config.toml
n_layer = 13
d_model = 96
n_head = 3
n_kv_head = 1
head_dim = 32
d_mlp = 320
vocab_size = 8192
activation = "swiglu"
norm = "layernorm"
norm_place = "pre"
norm_eps = 1e-06
positions = "rope"
rope_base = 10000.0
rope_fraction = 1.0
qk_norm = false
attn_scale = 0.177
bias = "qkv"
tie_embeddings = true
parallel_block = true
init = "normal"
init_std_qkv = 0.0757
init_std_o = 0.0
init_std_up = 0.0757
init_std_down = 0.0
optimizer = "adamw"
lr = 0.00189
lr_mult_qkv = 0.4
lr_mult_up = 0.676
beta1 = 0.9
beta2 = 0.98
lr_head = 0.00943
warmup_steps = 214
schedule = "wsd"
decay_fraction = 0.632
decay_shape = "pow"
final_lr_fraction = 0.0
batch_tokens = 8192
seq_len = 256
doc_mask = true
train_tokens = 95430000
steps = 11650
dataset = "wikipedia_en"
Each number is 500 + 25 x the weight over its row's rms, rounded and kept within 0 to 999. Layers, rows and columns count from 0. Numbers have three digits each. The size before them is the row's rms in percent of the matrix's.

# layer 4 MLP up, 320x96, rms 0.106, rows 201-319, columns 0-31
113:508522457479472489557501501515453509514509491520556476527502472476493506487490499524481479536524
100:525519528490496474498539495510501491472480507506496482504511448519544499505500499521556490528453
097:546484477454466538478545466477473523479531473506501514503473483468501499477487515521528479565475
102:485492499540521517538467509531513486446498503525502519511519545541493518503503481431528527475478
109:520484496503441509523498500509488509522514514512510508531518473433521498494462547547463519545495
097:493533510519503498497490485497516523509507517516506499531512545559482470495523491469546476487506
096:509566511503484477497513498489461519536452481500506497509506501523538508502475476509516465518509
102:500459494522518510532517456479498465507520501534459534462559499503509483460531452528486496508472
100:540508509498471495494510501496467543486498520534552496501461489531498482494485493537495511505498
107:444540491489558482495489503493507496508490474517469508507490470467523493489545544521510479477541
105:518555511466481518491526522502482492507505487524485438498498501519477533501517491527516555447485
108:537518511516493478589481489467482469487499506506538501485489423477520526502503528476514506478490
104:475485466457480488481525525474514505501512514489483509496498530504503480495500453487522501477500
106:481498473466456469491522519514487486492513475465501469525485529459499532509546510487522471516492
095:497508515527480462489477496514515481505479488479501467552526466520515467489581499486502523516477
102:465553537471492521490490508482510551517492506507529491501480471475533456479514490487495494511485
102:524488517426506520464511529469509459517532464505527532486531516490504512488512514475538520515488
106:529468459487501461544477522518468470515496520489501505515500454531525495482527504476536501540506
098:532488533518526514442517520463513483537520499495512515528493460472498530456538514523449537506462
099:439481515537493547535502475483493549494481506514535506533507512517492482514488479467512463553493
102:509490514499454486524485537482494499479459499477486465529497500532532512535494485523508517469463
095:514543495484529459492481501495496496496491512493513543472488524484481494492476501459473496496452
105:517495522503494493549474489482431481495489526505512470525474524495527533535486482517508487478513
096:484491522506508497491480523500477516498488470500503485485508535508505514473491471518540504509481
098:474515473475465500502465452484513524508474490527509514556541522561507495492483487496482498459502
103:499495545498467519496483475480459492462504482492506515498500499504473502540510482539492530514506
100:442529500443486513486495481481465504507503494506526489494546522481490506454498512513535489503502
093:546527502531482491459486556505494477486509492504517511479512492488510492514512499505525460518485
103:467521505480513495467460488495523475463500462495491494491498519497525522515515483543472479517499
102:488529457500512517520499458510476538478496542468510502536518504460467515500483536532507500483529
096:506522478528477505505492495465455512474496483518507466554566502466480550514486480477472525519507
089:517502467513489482524473497520551519469528504499512494477504468521556467476448495512471491490500
103:534490473479523475475536474483472516516463475492527480510455490477488479486530501429536516516494
090:497497491438508489498485501553467488495521472475460482512490506509469524494500553491492505498518
109:466511457505481478522447499496566525498485479506520512489494501500500526487488480508532520502472
104:538471478524567502488487479473524496487503463485507498490478501490470471482563451483509503481506
102:482525536503485527546490514470526497502451466514499522491468508500534517481458472514495516501497
102:468529500534486495485506472478444501511506542533542504509508509500479453468522476566489505535517
104:466517492437502551511499479464520558459469506498485489482474525474454535526496524528490489483481
088:516516478491524493510454509509467496470451491480503486508480489475479532530501498500512548528491
109:498495478490516517529498477492538522513510502500493537563529469529475557469519477482482492530526
102:470500520503464519472495523546506554493453532536475529481545459536533487515507499497494507517508
098:536465485483481489524498516534526544478457479497512536480508511496484536512459486506493523505474
102:512471503488495518457520517503512513581480521508530522499555506492461499560545518518518487519474
096:515449497509511514530500460527475495523496491490474559491493505489526512486538484478497462538545
099:509496491504483491485504483484443548506509498526520499468462506432495519480479508521506449511491
104:481528492535501528502497465503494507476467502480482447504507511526475485502489520537512492529535
102:527485461556498506482499457511478548480514534507499488449534490495504504478487498482516521474516
104:489505546538490516496530474497467494503519466487473471513516480460492532490477441490527498528491
096:551504498511518517519518476475484529535495502470516493503515521475497514507490522433503511503504
094:531486513474505453522516523470485541489483481512495520531472467529532534455509486537472502461506
108:457516545497514488543502465539524535529500490491485506486516510485489530507487494521501449518513
092:481498558525508518481502520437528515540508490479512521534476550499504503504452510490515495522456
105:476577474476497537495486524515532508506496527505507473512504480514523484519494513533476520490504
103:507526471475539471533479501555493537529477445477521556492479476477527516530470490446507508497507
099:527528528512449512511560467443493523512532483504514499499486506485539553554524543503513511510549
098:505485506509524544496544481529484521516537484515549504466520465500454449438481501528501504497512
104:504498448473502497491529536484490570523513526500489509472496505503485482512520506532514503485484
094:491493519489488491493518480491487531502509477472498467494569503504525488490491505505498518469562
094:497503500495494523487503491532498467473503496495530484505487504518494496538508476511462488484507
102:506483523547522474517486495511482525525518511489476477501500486505509485522532515472477529494506
092:478504526513455505499510506475493489494475496492507451469475445551534566469560479474486496528498
107:501503491481498499475455461518539473519504496517493450558458536479506517469514522480521540503494
094:529487527461478532486533459497499498510567480523513435526515496495528552484496518488539529502482
083:460522500545492474521495467495488568524520474480517513473504478503498471539493545567496517513488
097:468473483537542512516503515463533538474471473504481505489478487502515524436518504500521489484504
107:490522483461500506511489475474531503519509515513512491495518491504512516513544464509504512502487
100:477458530472526539497515523482513508492509512492506529498548505509495515489545469473506467540499
106:501503493524525525526532508483537490518515470488522511499516503522458495526451527527532542560492
089:528495510519489484512544513513515517484483488527463488532465533515492533500478560538484517433490
097:490517464474515490463512497487521507481476488474543484516523566476491505516514485509469489517530
097:475507520489452535502504512491506525454466499532521501495462531522472517503471490542531494514464
094:482442493495443511472494524480504498505512529493537536523530526482496496499504528542566529498504
104:526486491512517531493486491513501483466486561488519494483466487536513480536506494551531481500501
100:488508540489472487555493512485493496514473510477463541455545475486497535485467483520496460513452
097:528507537508525503502463491498531493520494472487526496493512496506502517486484539465492527496498
109:495508500510506486521460512493536491506487480510535517462499482486537509501515475464500510496518
096:484510486512582469523491460461482490511473472474524541499510521509512456450496496513519506526504
098:484475521483474481475498515521476500469526491477538466482497514489475457464504494534500492518473
091:528464527457544493499527471491542474484480528511525530501490480534510534522458483491513487479470
103:523514496494518472480510504511478522516517505534475470494523492516471508533524504512534495509517
103:488515469490507494482482458509498532508483480545523479496476522524477465475554500465500506473517
101:526497490447523552515461481521484521461495494490480536458471504531529495539436465452470505519503
094:505536480522455471485463507528521539484501452461516474490512503497457519464449478517501547515549
108:451465518495538523497480472495526482489538511510479524507547539489491493487521529480528515518508
104:496460470530484466488500477514517489518435516490524505483513542540504531493500485512516477486512
106:504475511483483514519498529497504485532456462501518545509522467493453483503515553528459533494470
100:545529481511500482536486564487500526531486474463467548467467480509469498561467478484520456517493
101:522498507472487496517455488527516472519471539493476480489540540522524505531494530523467549500457
102:539504508498511491483526499519557519487435477468501512475486487529494530498461493516515496451486
094:484509547538473475524513536526484519456504508486502525501438482542501538493527463515486486514526
097:507520522456532458497512497472532514536522519491465484516496541519479546532491495530472482522533
096:494515493516539552463552496518524490479484485501503508524448519491548533477495520446474482534485
103:515475488510484514515456471507517494506491483515509483475510464486532509487478494471505490492457
104:461505492491493494523469464493469559447478497510446530547494510506509518473537516476517503530548
097:457509502504456483452468491483536570574485511486502522526487494511462486493530496498482485515502
106:528473521485527478529491469522518474513487526512479433515477542469517489475513510508501496505473
097:502509453527487518511516457548490491501496515512491526489487486523512537439513502498520479509501
099:523487485460483548506535530489471497516511528524521487484503470513478496529546481495489491541494
107:535452546513526496548519532497492457541512497493509529501459486483509465488499460530499491485453
085:488495526478526558477531449545501496539500428508469553493480506538526502509557509496518506517522
095:468509514511500466509497450566510505498522510470497551476530515503534469494554504541526481489493
090:513524495481492478499525500526512467514528550530487523481531484494538464477483439545481526481517
092:488504479500472472534486448503554473496475513500489488501513505493518486545472488518493503485561
094:524538466520470511523504559505544482479489535500543518494511508481481480550511503509534539487471
097:444481494534536465506504494528474551558461502483510485489486503454507465479472523529502510525477
099:483511480484454479492502513488447439533513524503499486537527527490491528496467539535446483460524
103:487493479466490527479465463498537501493502489525494493530473518548562484518505513480500491530505
101:474461496518529513490452503509498480549475507531478511489448532511501493484483506545514509472536
100:540532530519476486477520535522482490515475502476532504544504482491522512497522459474489456530474
098:564503488526521528526492491438536491524494505508493487500528492509487472512443532556447468511479
108:514512486488456456508524484538483463513522482471520512473450417539492475554530471517516517509528
109:535516524507485507494510536521510526517460489507478509458520514488509502540499476495523518502540
100:495500465507528539487472519500528496493522512500449520487472476485502487487472489472518509525501
089:479495498484510518508501492505497496492492461475507511509496520536571561518509495534509520485476
095:508476504503498489471493507521518467527533472490534523490488508513479479473511523475539486497477
099:505501528487492479523482491496490491500512460526516474493520513502496493472460497513518517475498
100:466508504497477501470495542482499516478474489518544510518508477498514538532478494513530477490510
107:507502495513478500522491497458530509487560528481502477501511490567482508512504511495476476516514
# layer 4 MLP down (transposed), 320x96, rms 0.132, rows 201-319, columns 0-31
104:519493500509539489533434486497502524496473499521501502470473519494519511488453524477469484484514
099:478480465537475537492504494483491477530472475520504521551505521491525514444485520509435523507492
097:484479461500527467537516494513460494499454503513516495467523490490463482531473509510487480454460
102:475495511513468525538530493509530470493575530537479501490525544551465489485521524464522513514477
102:510476498501508499494476500511533552507571513505525466495455491474554477500496498481483484502489
099:445507470451472494498509524507447520513489461501518488540548499483530481444504519495484529537499
099:516534499486486515486456526549505485488524477543515509497472522478514469518478522468504517471523
103:485486479514500495514454497523495477485484502498508502527489535513495444529467536497521527508501
096:523476498494520521526485468505490489494511502520441511496450497466528473484501505480481476507486
106:523459495515455526490507547488510513456492495506506489480544518520555471514491464485482550513463
105:519509489493521508502472460514512534515483491498514510505494494499471513480497497500475442532512
103:471483478493507503501535461470493546478476535480497515546497493487471486496504487509496495509525
101:500477510506517520491479474550485506448514473515499511520463465480487511507537528524521544529510
108:467475468473528494519472465521530540509480523498498484564464516516488478497569506508495530510492
102:526496521487503483493455499511487522483500491485524528524513461507479455465459492516502498547575
102:509496506496498501503475520512506502504521473557487543551499526514507457507486514506516504547508
104:460457519488556476489512467497489488529554491507519480494444491508489495458541515505518487544491
099:473536519511499508454455527502485497501491516505489455497526509467546531488517498543479503468455
099:480538464487494464456528500511499507521493497499508523568510513484474486486543493510476531486510
107:488493512502487501483521463488498518452469501465489485468510482495474500520517490509501493496492
104:501543508489469459484490505491508502507479517478520518491497544555510522466498503485500519514446
095:524489501482480508496531535498501478551474507467519522447507530505503504502490490493480522544525
106:509549500494488463501481501535489482508474524526494531527479482534477477534512478489476526526477
095:489553528526517493459473512480498489527516493510518472516503533509476473523517503509500430475519
102:493520505516469522477481482498486484474482479547518494480472506500493494497517525519520524458525
103:515505471483484501519483523508511483558494518503451514538484511520524485495504509463513494508503
097:481463521505497517489485475520509505523473539511503469552529495480502501498492492489521496508450
091:481472485466473510513513519525480514515507493454496482478524514505452511475500541514514485527505
097:570470512466500461520505513524501512525506506545486524462529517494511502469478513566497473549520
098:542470497489520516505479476493528481471518451518494520509505512490516534536500478478523497497523
103:485470533476539477489507506490498486505502521513499516491473487505518487507483538515524459500489
089:505559508499488514485451540532505494522528475516469476542474505508495531478494502458503504538485
101:501476498486525519530513510526483496527514506505491489513491517520492512526489497467466543472481
093:553508477505506519486458517480529493544491494467471512523487474542474494524500470510520481497504
109:510507489495522527544541504471519473534482490462500502478464489515486529502508519438507467525493
106:490515533494458499508515490501486511526472503498498452461516524477474536528501518529514479500499
101:512486501484455528503490522517495487514506514521528489578460473542520519527512473479495479478458
101:531495519517505562520498498495491512437486480502482470427491540467533537565532523485523476529481
106:522497517497496466495525522482517454554497536491494521470534510512503481485481487469507472529508
095:468482553482475518504515509507521506522513476536485454521502490474494514483513441456508517509515
105:513493496527480491480496524484532509492492516478545487510518512506488527501544501475478476479486
101:499537516517541528543506538479488493481473482468460494494455513477483506458521502509483488501520
099:496509496496519485474527472513466489476508474521518468558476475462477507511499518494489480490479
103:487483486504505493519528456472506497489501475496481507540467525500527525468485486460532529471495
099:558458500469486538517503541475457479497513462531496478517489495515468486526525513516520512489513
100:500563493487528500478540497507509503473467506477474477484495550499503475490478497494460487507502
105:518499501497509466505470491513522494488509496488500547427496508507500508506498484505506475473429
105:488521490508435509558564509522534487487531510500507522515502477472476520494484459466478490508529
100:487456532483469512520454493493480500531452537523544505531480543496496460465534531532493535481533
098:463453513537506476514481516509510444479499483522495500481487523537483481460479510509484437516521
095:497508493506506473532467494496531502467501543520528495461487484446494533512483496490478496463451
107:535522482531528532504542514536474461493504499534501506567443479509523517491471495485508538487484
097:503521491526508591506548443496505519466493542501559525561497506497508524498473538531503486560486
101:513463514478468491518554472496529491509523488473499543463494490515519511488512476469530516514459
103:503429514497438537515488467512513484492484470526487474525501525522497508479515489486480492507540
101:493549469496491518491506522488526512469474552412541508483511531481499523533500499547501491506464
101:521508538481504494499507512532479469483459529499499523480497520534488499512483512496497492508434
098:454528508520506497475475473512483465536504527504508495463477529543493467545477463520489506527470
098:480513480514489486537479467443531487510530493484525480477534528527516522478528470491517498485490
096:491502520518483501546489495506500488503494518475477508505571531524518526495452481482484492558487
100:510472495512543508497463521487468492479518501492491519462545520459510492494493512498585471496482
095:464475496505513525461536490537485486498467516507443491504484568518489486528484552510501522479502
108:509469480491529517537473485506502495522510498493547511465515526528475524496497542510532461525509
097:478500510491530499483508545552521499510505486528430496438511488501498511506480489499492484547494
085:460480474488494568479454456492492518455501525506507460529495521520484495483512525458485487490509
095:511517481458484510467516532490479485505485480513551507505526519531524474501485512479533514504492
107:504499485498498546485523438505461442559513511505466456410519489481482525466501518509505507541498
105:499483481489493493543494491497474541467513511532471524439461490526512509490485496505503456509524
103:465510463507498497485481565493494511528498506477498492498498501496516532499482480491462490514463
092:539454524504486539482517458531475518473505534482484484479465493496499550539496507494485513512462
096:463506447503509467485468517505466504520483506479544500500508513498507450547494478493479476516544
102:539549498506486529486523492502454511495522509503513533478486476476524533492461562500530486494545
099:463446515494488561478513455496454508491509475501530489527465484520526467468505503482499541515521
100:509480489523524523498492479489487539519489516495528498476540508518521463482528515509555528462460
096:542502480528460490551483456463490532497476455521518508498525466483482499488478502545478534512553
097:521498547481524512503498484491556517514533498489483488457471517561534492479500512525492518484498
106:508522440475501522500467514496523488524479527468533510521492492504549514493499498489446506501499
094:551515474485481513546469474460473486483523513489527537490491479520491493496519510486482493514519
097:524520553527512500509494472494527502516470478506503501509466462513494504504497512513494505533519
092:469541487550466502488530516489518519503492465494476463475488514497492476507502488503531520488514
103:517469519494493504523481512480493516487526502435514496492465457531530537539485521503492532518467
103:496517508514458478496452502487540512462489520495514489576513481495495502511505512531487463482505
099:486437495521510519515484530438509474498494473510493483447527556495548503463507471544494486502480
096:474528519462505530495453478503461515530516479511505513463498523494510498505542529478485516510467
105:489494495499483508477513500519508493504497555511484513497544526533502482538483510514519515460502
102:548522499481480509479517524533549516513524492441513486483532507513527492449551492480525490458498
105:465500525521502473478493506500533501510497471500486525540487459476500485554479522476517482496524
100:469493458505510496525435553509468517505485486486496495476545519516515483525506502500524470476510
096:509534487490499486483524544477473547489498514494510518474506472523513493484520519484498478485503
107:476510507532499492495507547467481508525494480496526517451543543508504474512516499524492462467519
092:507481501494527452480483504504478500496531473489509537533450502490461465480525535543489461476485
095:496499512499494493469475497521541509531501519486511510496515475473489525519516453512492551515528
097:481507536486495475490515461494540510495446546465517502460494500522520484495510527490498556477473
107:510517489503456505505495507493468516527463454483498501460527515484451479501509489455481498520494
107:489489474493568500487516503509518477539551479511535519504512495470524463579475486491520479514525
098:526476496505494504556507526532489476473497519476542525538465530473555475504498521523508538491530
105:495476481488529468500489497518508488499486514502498518463479507508509496503485498525550473466470
094:502481499508458522556547467496492497482499505479494523500471487509534493535518534475518507439529
103:472491466524534497475508491485483519503493500509494495568501515513464473513488508498521525519498
103:502485475483527527464450446507459506486536494524501486497471532506503499531469545501509503523538
093:498518464511472508501492490513469532552497505455484548445495530476513528455492478496536471490517
100:473497506507513545508492506486513517509533484473509546459498465522538488520519521485512499483469
091:520469501507484478537526535476460497473507519484513513538499548502495470529481453519529471432527
093:511544484502510530531464530515513514568529523481491517436495530496514470477479509529507510520501
095:532520499464526456507514491487464520493527516536550524514511460477499522511485464538527556528467
099:527541456495481544511498500487517484502533511498498451500552499507491472513530494509499525447541
099:511506518503524489540500497527498522511521478486491488484507475466475524533501496482478514505493
104:482513503505426532453515490503505504500506471500494516527498522496472494503515539481545540509483
098:523493494463490490496488478517500479491528524466514483513532504510488512517489472467499478554475
100:463498477530473482496471490506524503511503479526537500525484488483506479520511517465491514510487
097:483532512478522500508531459524515514511514480471507551431504510498534486449547488490480513476469
102:512524504466524478513492505507498513515493477485508498498420463492501505546511496514476499543505
106:522519516483487459510501473516519437525540465460503477477509488527496514489535500462467490518537
099:540556518474507457534508506504460509510488542492548489465514499481503484497475541505484497539466
093:446544547502486492504489527492492519466520520462538469487511502512467487520552500459483494515509
100:475535511452481519465454536497513509476485484560492462524500526541473537518475485511502504482548
105:493508503513475541495489458542549547523466533502495496461444505528502474512499496489487495520550
102:482432518467503513564491487498515485483549518478495485449491501498499466458511493527488498479467
106:527514476514532500463495510502493541507521520505516501568526493502531512507473507492502473467516
# layer 4 MLP gate, 320x96, rms 0.115, rows 202-319, columns 0-31
096:509481467504505486501533506443474506480531494508484466463508479498478518497481513499488529519520
102:515506510484518500487514518410502500523483484529477537510482471484497482526498482515477504496525
095:495484502516503464462542498515506463538540505497484528538506470453513471515470518509548532516508
112:455509566510520498479509475494509494510512489529453510533494506496499480510480461530551497473477
102:459506486476461503521541519482450500515498480501515523493508509468494479473502542467524545524524
101:511543475492465509522521515520473487502509486505480468520480495520519518536502520520557543545535
101:508503495489535458514597469465478488481502524529508522481532465499525503471510461541505495492502
106:452493473488542496466497452542483503502515509508509519494488524479487545494523516484499473518552
103:476534486472477526510476456475459490423533492531490503502499536463499509506527497527488482469494
106:474496570486512460492461485466510516489475523506528511488494491487482546501492510540526539477501
093:480494491483495516501524476486510493523503524478494508429515521448512512511458498451534503508528
095:457481565472530492451503452488480512477505532496503505511519488504529459505462545491474504543532
105:515461516515496521486520491488459501554540476509459474497487529514502492501509500513528509514495
091:468519486472506464493467496507467522508502482496494505529507507467493438484504540529537492513504
100:480494456528493501480513482549505508470532508554463534493524514541510523471502520520516510481532
097:520490519515440516472515512505494530477515502501434486483561538477533481534491517495459509459475
100:469545518472510523521499498550530500533522525505499511499521484497506487516461460500505499492486
102:477531463543533485472532533509502449462517494517495517522483517554480523514505554520495520448506
098:529488540486473534510461471493505497469543555500456493480540492473463527508455498508504470547482
100:507516437455483440500498513521497510491488515524502511569455502540536513518490489532551506513501
101:502525491441509498493522460506485483470562532490462518514469512452521506519501455475516516488485
103:508456485498500472508508500497477458467486495508536502513485516519539504529498552483497557481499
094:533502486513515493448478491517487494522507458534545449504501491487501544518469486488488506485448
102:524476496507500479486499508478507550474515474520458461485515466528513520504483498509523501506555
101:486504537496513535454505512540509479511489475509461533455486539471524513484492473490532525487524
099:486495507523488493476495524508485511498552461503486502505478497487544493512439509504497504510488
097:493491461480476498472524539538478477450515506521523442557482536487508536514482535494487507512540
097:514482534505534467425485495469506545491520521492522529532508543483499518516472528531523481502496
105:483479512498545508535485505491482513515506469517528547501483510445517463539510495500506492509564
100:515493498501535527517516499489475526497529515527517532493543468486477491550542511496481546483518
093:523464500531504480454517497489517498483505515531520508488502486514508474502486508556497498493515
100:547485491525572485528500537529486502504480534545492492484503523504501498565455486499461512500505
089:454479506474510487496481505537484483484496494503484503514485461452492495499514538479477500519516
109:506496491498453534483498531460496487502510505537479496506454538508475534522506484513548465504523
109:462494506477523475498475472497444455473518492525475519506471496494508507506512475528514504497533
103:461481468466464488489524503534450492518509449562502480499490512475514483524482505549519504489513
099:508535524519520490504512485499478542481510496483500499473493499480524486512508480490473483533511
101:510522458496536516502496488526522514445559481494525482472475476524533480488499505499495508522482
097:510463490523506468461500486501492475497531506525499485457589483498512481498467517495502508525476
104:439451530507493519463544467459538496466520463535499517534515497466509509478524494511518476484528
100:473499541538505465507509479501484507515543493527494468521476507524526511514468457554516462467541
103:519492520500545547462523480456432521508506505534492491510521470506481464522490506482514475470503
100:532528542493520481520544466466458493493531537555517468480487474483492499467500531486491484499500
097:518508533507544502505511515519500488517488511486466519492526546461515449546490470480490493490453
105:501519507469441469479480478499489497519523491551506549512486473505505510522513500482504522497507
101:456521524473528473475537500494521513458505509521506550532538509502514545452485480463480522525499
107:475475505515464486457449510527489527468503543496437529526514467505517497558516526505546484521518
102:503509485502524507506493479475424494468527513507519515489491514508559515503498499496496471489502
101:505523513507488488495506506480480495455503539537550496519504466480525539497465502503464525525458
100:506488471475512480492519535469478521513492480497494503504501529544538467460484483491520536484531
092:492512498449500474516507509510501484462553488524512500482471525483472478513472510491532512503512
096:532544501513531485494492491544468492456521535500457518498546520420487500519492486493514495471476
102:524540502475475518485490499503493564515528517479511473498499498537509515529487453502563492477509
110:498445542490473480458531536476532522488522452531502562524519538506524508480519474487513482470527
093:495525510472500502473495491498499540521503492553481536502477500479526500497530560487494451490495
109:485543507475546476505479512463462496508512504499502526499506506481488511507481490452526490504480
098:480492484478505526502520502517485528467504493530506502498502490499529555478527492516524519480497
098:494492513525524517498499511498476575511501479519466569499501453470505519550466524499490492515511
095:505481507481511493531493543547498518523478531522454554494548484452502501510460529530514548512444
106:493548509487527497448533541487502535530500541539520469540518510509509520504476507492507505537490
105:513533489471452525503521528460467501490512520486487571516519459479503485507513475459485556475502
103:495485471489502482510515475515483512491497503473550491538512542536540479508490523518540497483476
105:538488448485470527480532503497503474481476495584434541539460504488484496534508511513488472495502
097:526447490503502476523471507531487481508501506524478525491504500448493462487473505543479564466496
096:466498496517509474524488519525515479499540513511515523490539520478485481492513510463475496474517
106:522501458553502507443531494488453533523505515504502496499510502468486533504465525481466479512493
108:478473473513485502499523506467481506474550519499468497507498557455529464513478473489505480489500
102:507505499495489508519540508482473516533463542502504527555512477495499482510521522502480498557498
085:510501511500457501514478522506510515486458508508490503476459458515495527559526532537482568486503
093:516523471493507499461488517488531493494546483524501504531514558486468507476467506475555504524494
098:473503484500539495509466543503514475461518475531498538493506521478490516514477486507482506484494
103:515529500528486476493503506519463492505523534504486481519483510536481471510510508530494533516504
101:490547489479495472489507531481500470491500523525487491517489482493529519523499475491490482514514
104:517482482519497512439495506472480502501550484511425508545470488514485495525494498498534496495524
095:483489497463520525513502538514526483490511501506504518497494503486542507545503505484497521476485
108:503488503522503498482516497490460528494493506559506479522507505439500489510518500491573517464509
098:515501501477511510535525523488480496545489481534480514539530539484536524495479474492509498505486
105:459516519464491491486516483457518493499512538518492515510514500482498506460495453502506519492500
091:492509518463487548456517540487476494475485546483481526504493492503470478518476549511516521517482
108:503483525504508524494502509472498532507503504529520524505496514491489519565481521521494547497529
098:531530545536533512487509527494472547518448499528503513513515490539499513533445493497521486527494
097:541531499528512484489469491523460511450547486511469487483493493485466509491495533522538508442519
098:486498509512513534513468471515498547423504488486510556451494524523489518491520491497550513456486
111:495529545508530491486490503547452533480507473507475503505510479481567509512513523506485519527539
118:481458500492499557469537519492467525485513501516474483501494544511500488460513507526527510532522
097:499518485518520451496522496519491465523520528509499494465552480534496484494485452434511503484516
093:498500496540519452505546545540476491460459487494524530501493447471479486555490510531495510509460
097:490500532495505554466493464487507526494483473482521468469526476475504498515444497495556526518522
102:513484490481527487503455491490484519475490524488456487494516471499580500534510519502540522509447
097:431504503542527505518528523498487517493481491501483492510512503466519565502475465470498521525520
100:505476508482524506494509475472494510524532506504471510529513495506514468525481519457485478491479
094:477537506485557494486483526553452523482505485488491516536493521463467475490464557490462502493484
101:541468499518513519506501485502496453516519522531514505516504465512537504480477496567547512464502
102:497480477516514482483495490514464470485542516535497496506498517472490504488478496517505492478483
102:543482518479488506499472523563538492523505496473520478492491519498519534495501540501511486517495
103:490491511475492521531493514499459509515546503554509455521501481484547483481514521499507524498479
097:505494449519529506455471498472490525503482451551463510495506511510513498481491469512495496480530
103:479469499494509481531445533514489494496509483513494543535457526523534516533460518469523507482555
100:499438494488528524492510493490477521524503504519487496477508538492505484506526509474517507508544
098:492504503490504553458530480500458463526501475506488552501498541518506470524516500476542501509492
103:511501453517497477491455509484474504497494478502494497485486532519484490484481525493559566476508
098:456514494546523492485504496478473551491476457535469500529465495488449518547517519483529520509509
096:485483523491504505507515497480451474524514495532544470539513433544532486479458504487492475463503
095:517513494516502497558506526497444509502523478528513536498548519510477472547467536532520515478548
101:574487516531539543486481506486482524509436506500452536516503539510491477542500517486516549483499
102:521491505496554493483494483548497539513486463524496484507487543494547483499456507451533517472470
107:511525476485509482508478502485469459532548525509526502500467506492489492496513489506450496487524
094:486497503512480470481519508500472467506500512496466513481483500541484517470500473488551483461527
090:459491451460488453481481474511517506475498497490532513463468527493541504507509537525464508509504
104:522472488514473520511474496469506527478508526503452494509563494493515487510436544513483537504479
093:469519502497470500485492477531510508493526532496514513545516536487475514497457501490485531498527
105:507447474488540544498503516476503505470520517552483542500519487507504475520485467534520541510492
095:504476483503458522500502505483523507497508525517496477467489510487448502554473489514486451491524
089:492530472482481480507515518544483522547524575539499491541532496516508521458463511518526503491524
104:526506521475550515484520490466504546471507477522504525510498512511498551512521486527486498495469
112:529460492465519473481491506511457462488571473544491538500542502478531507525471504523537525497486
103:509465492512530517480489493521506500500503508497463512504520491469540454533503498545478433490508
100:464527496494515480463494503502502477470487520515513494494477512495484536492496527480521533519540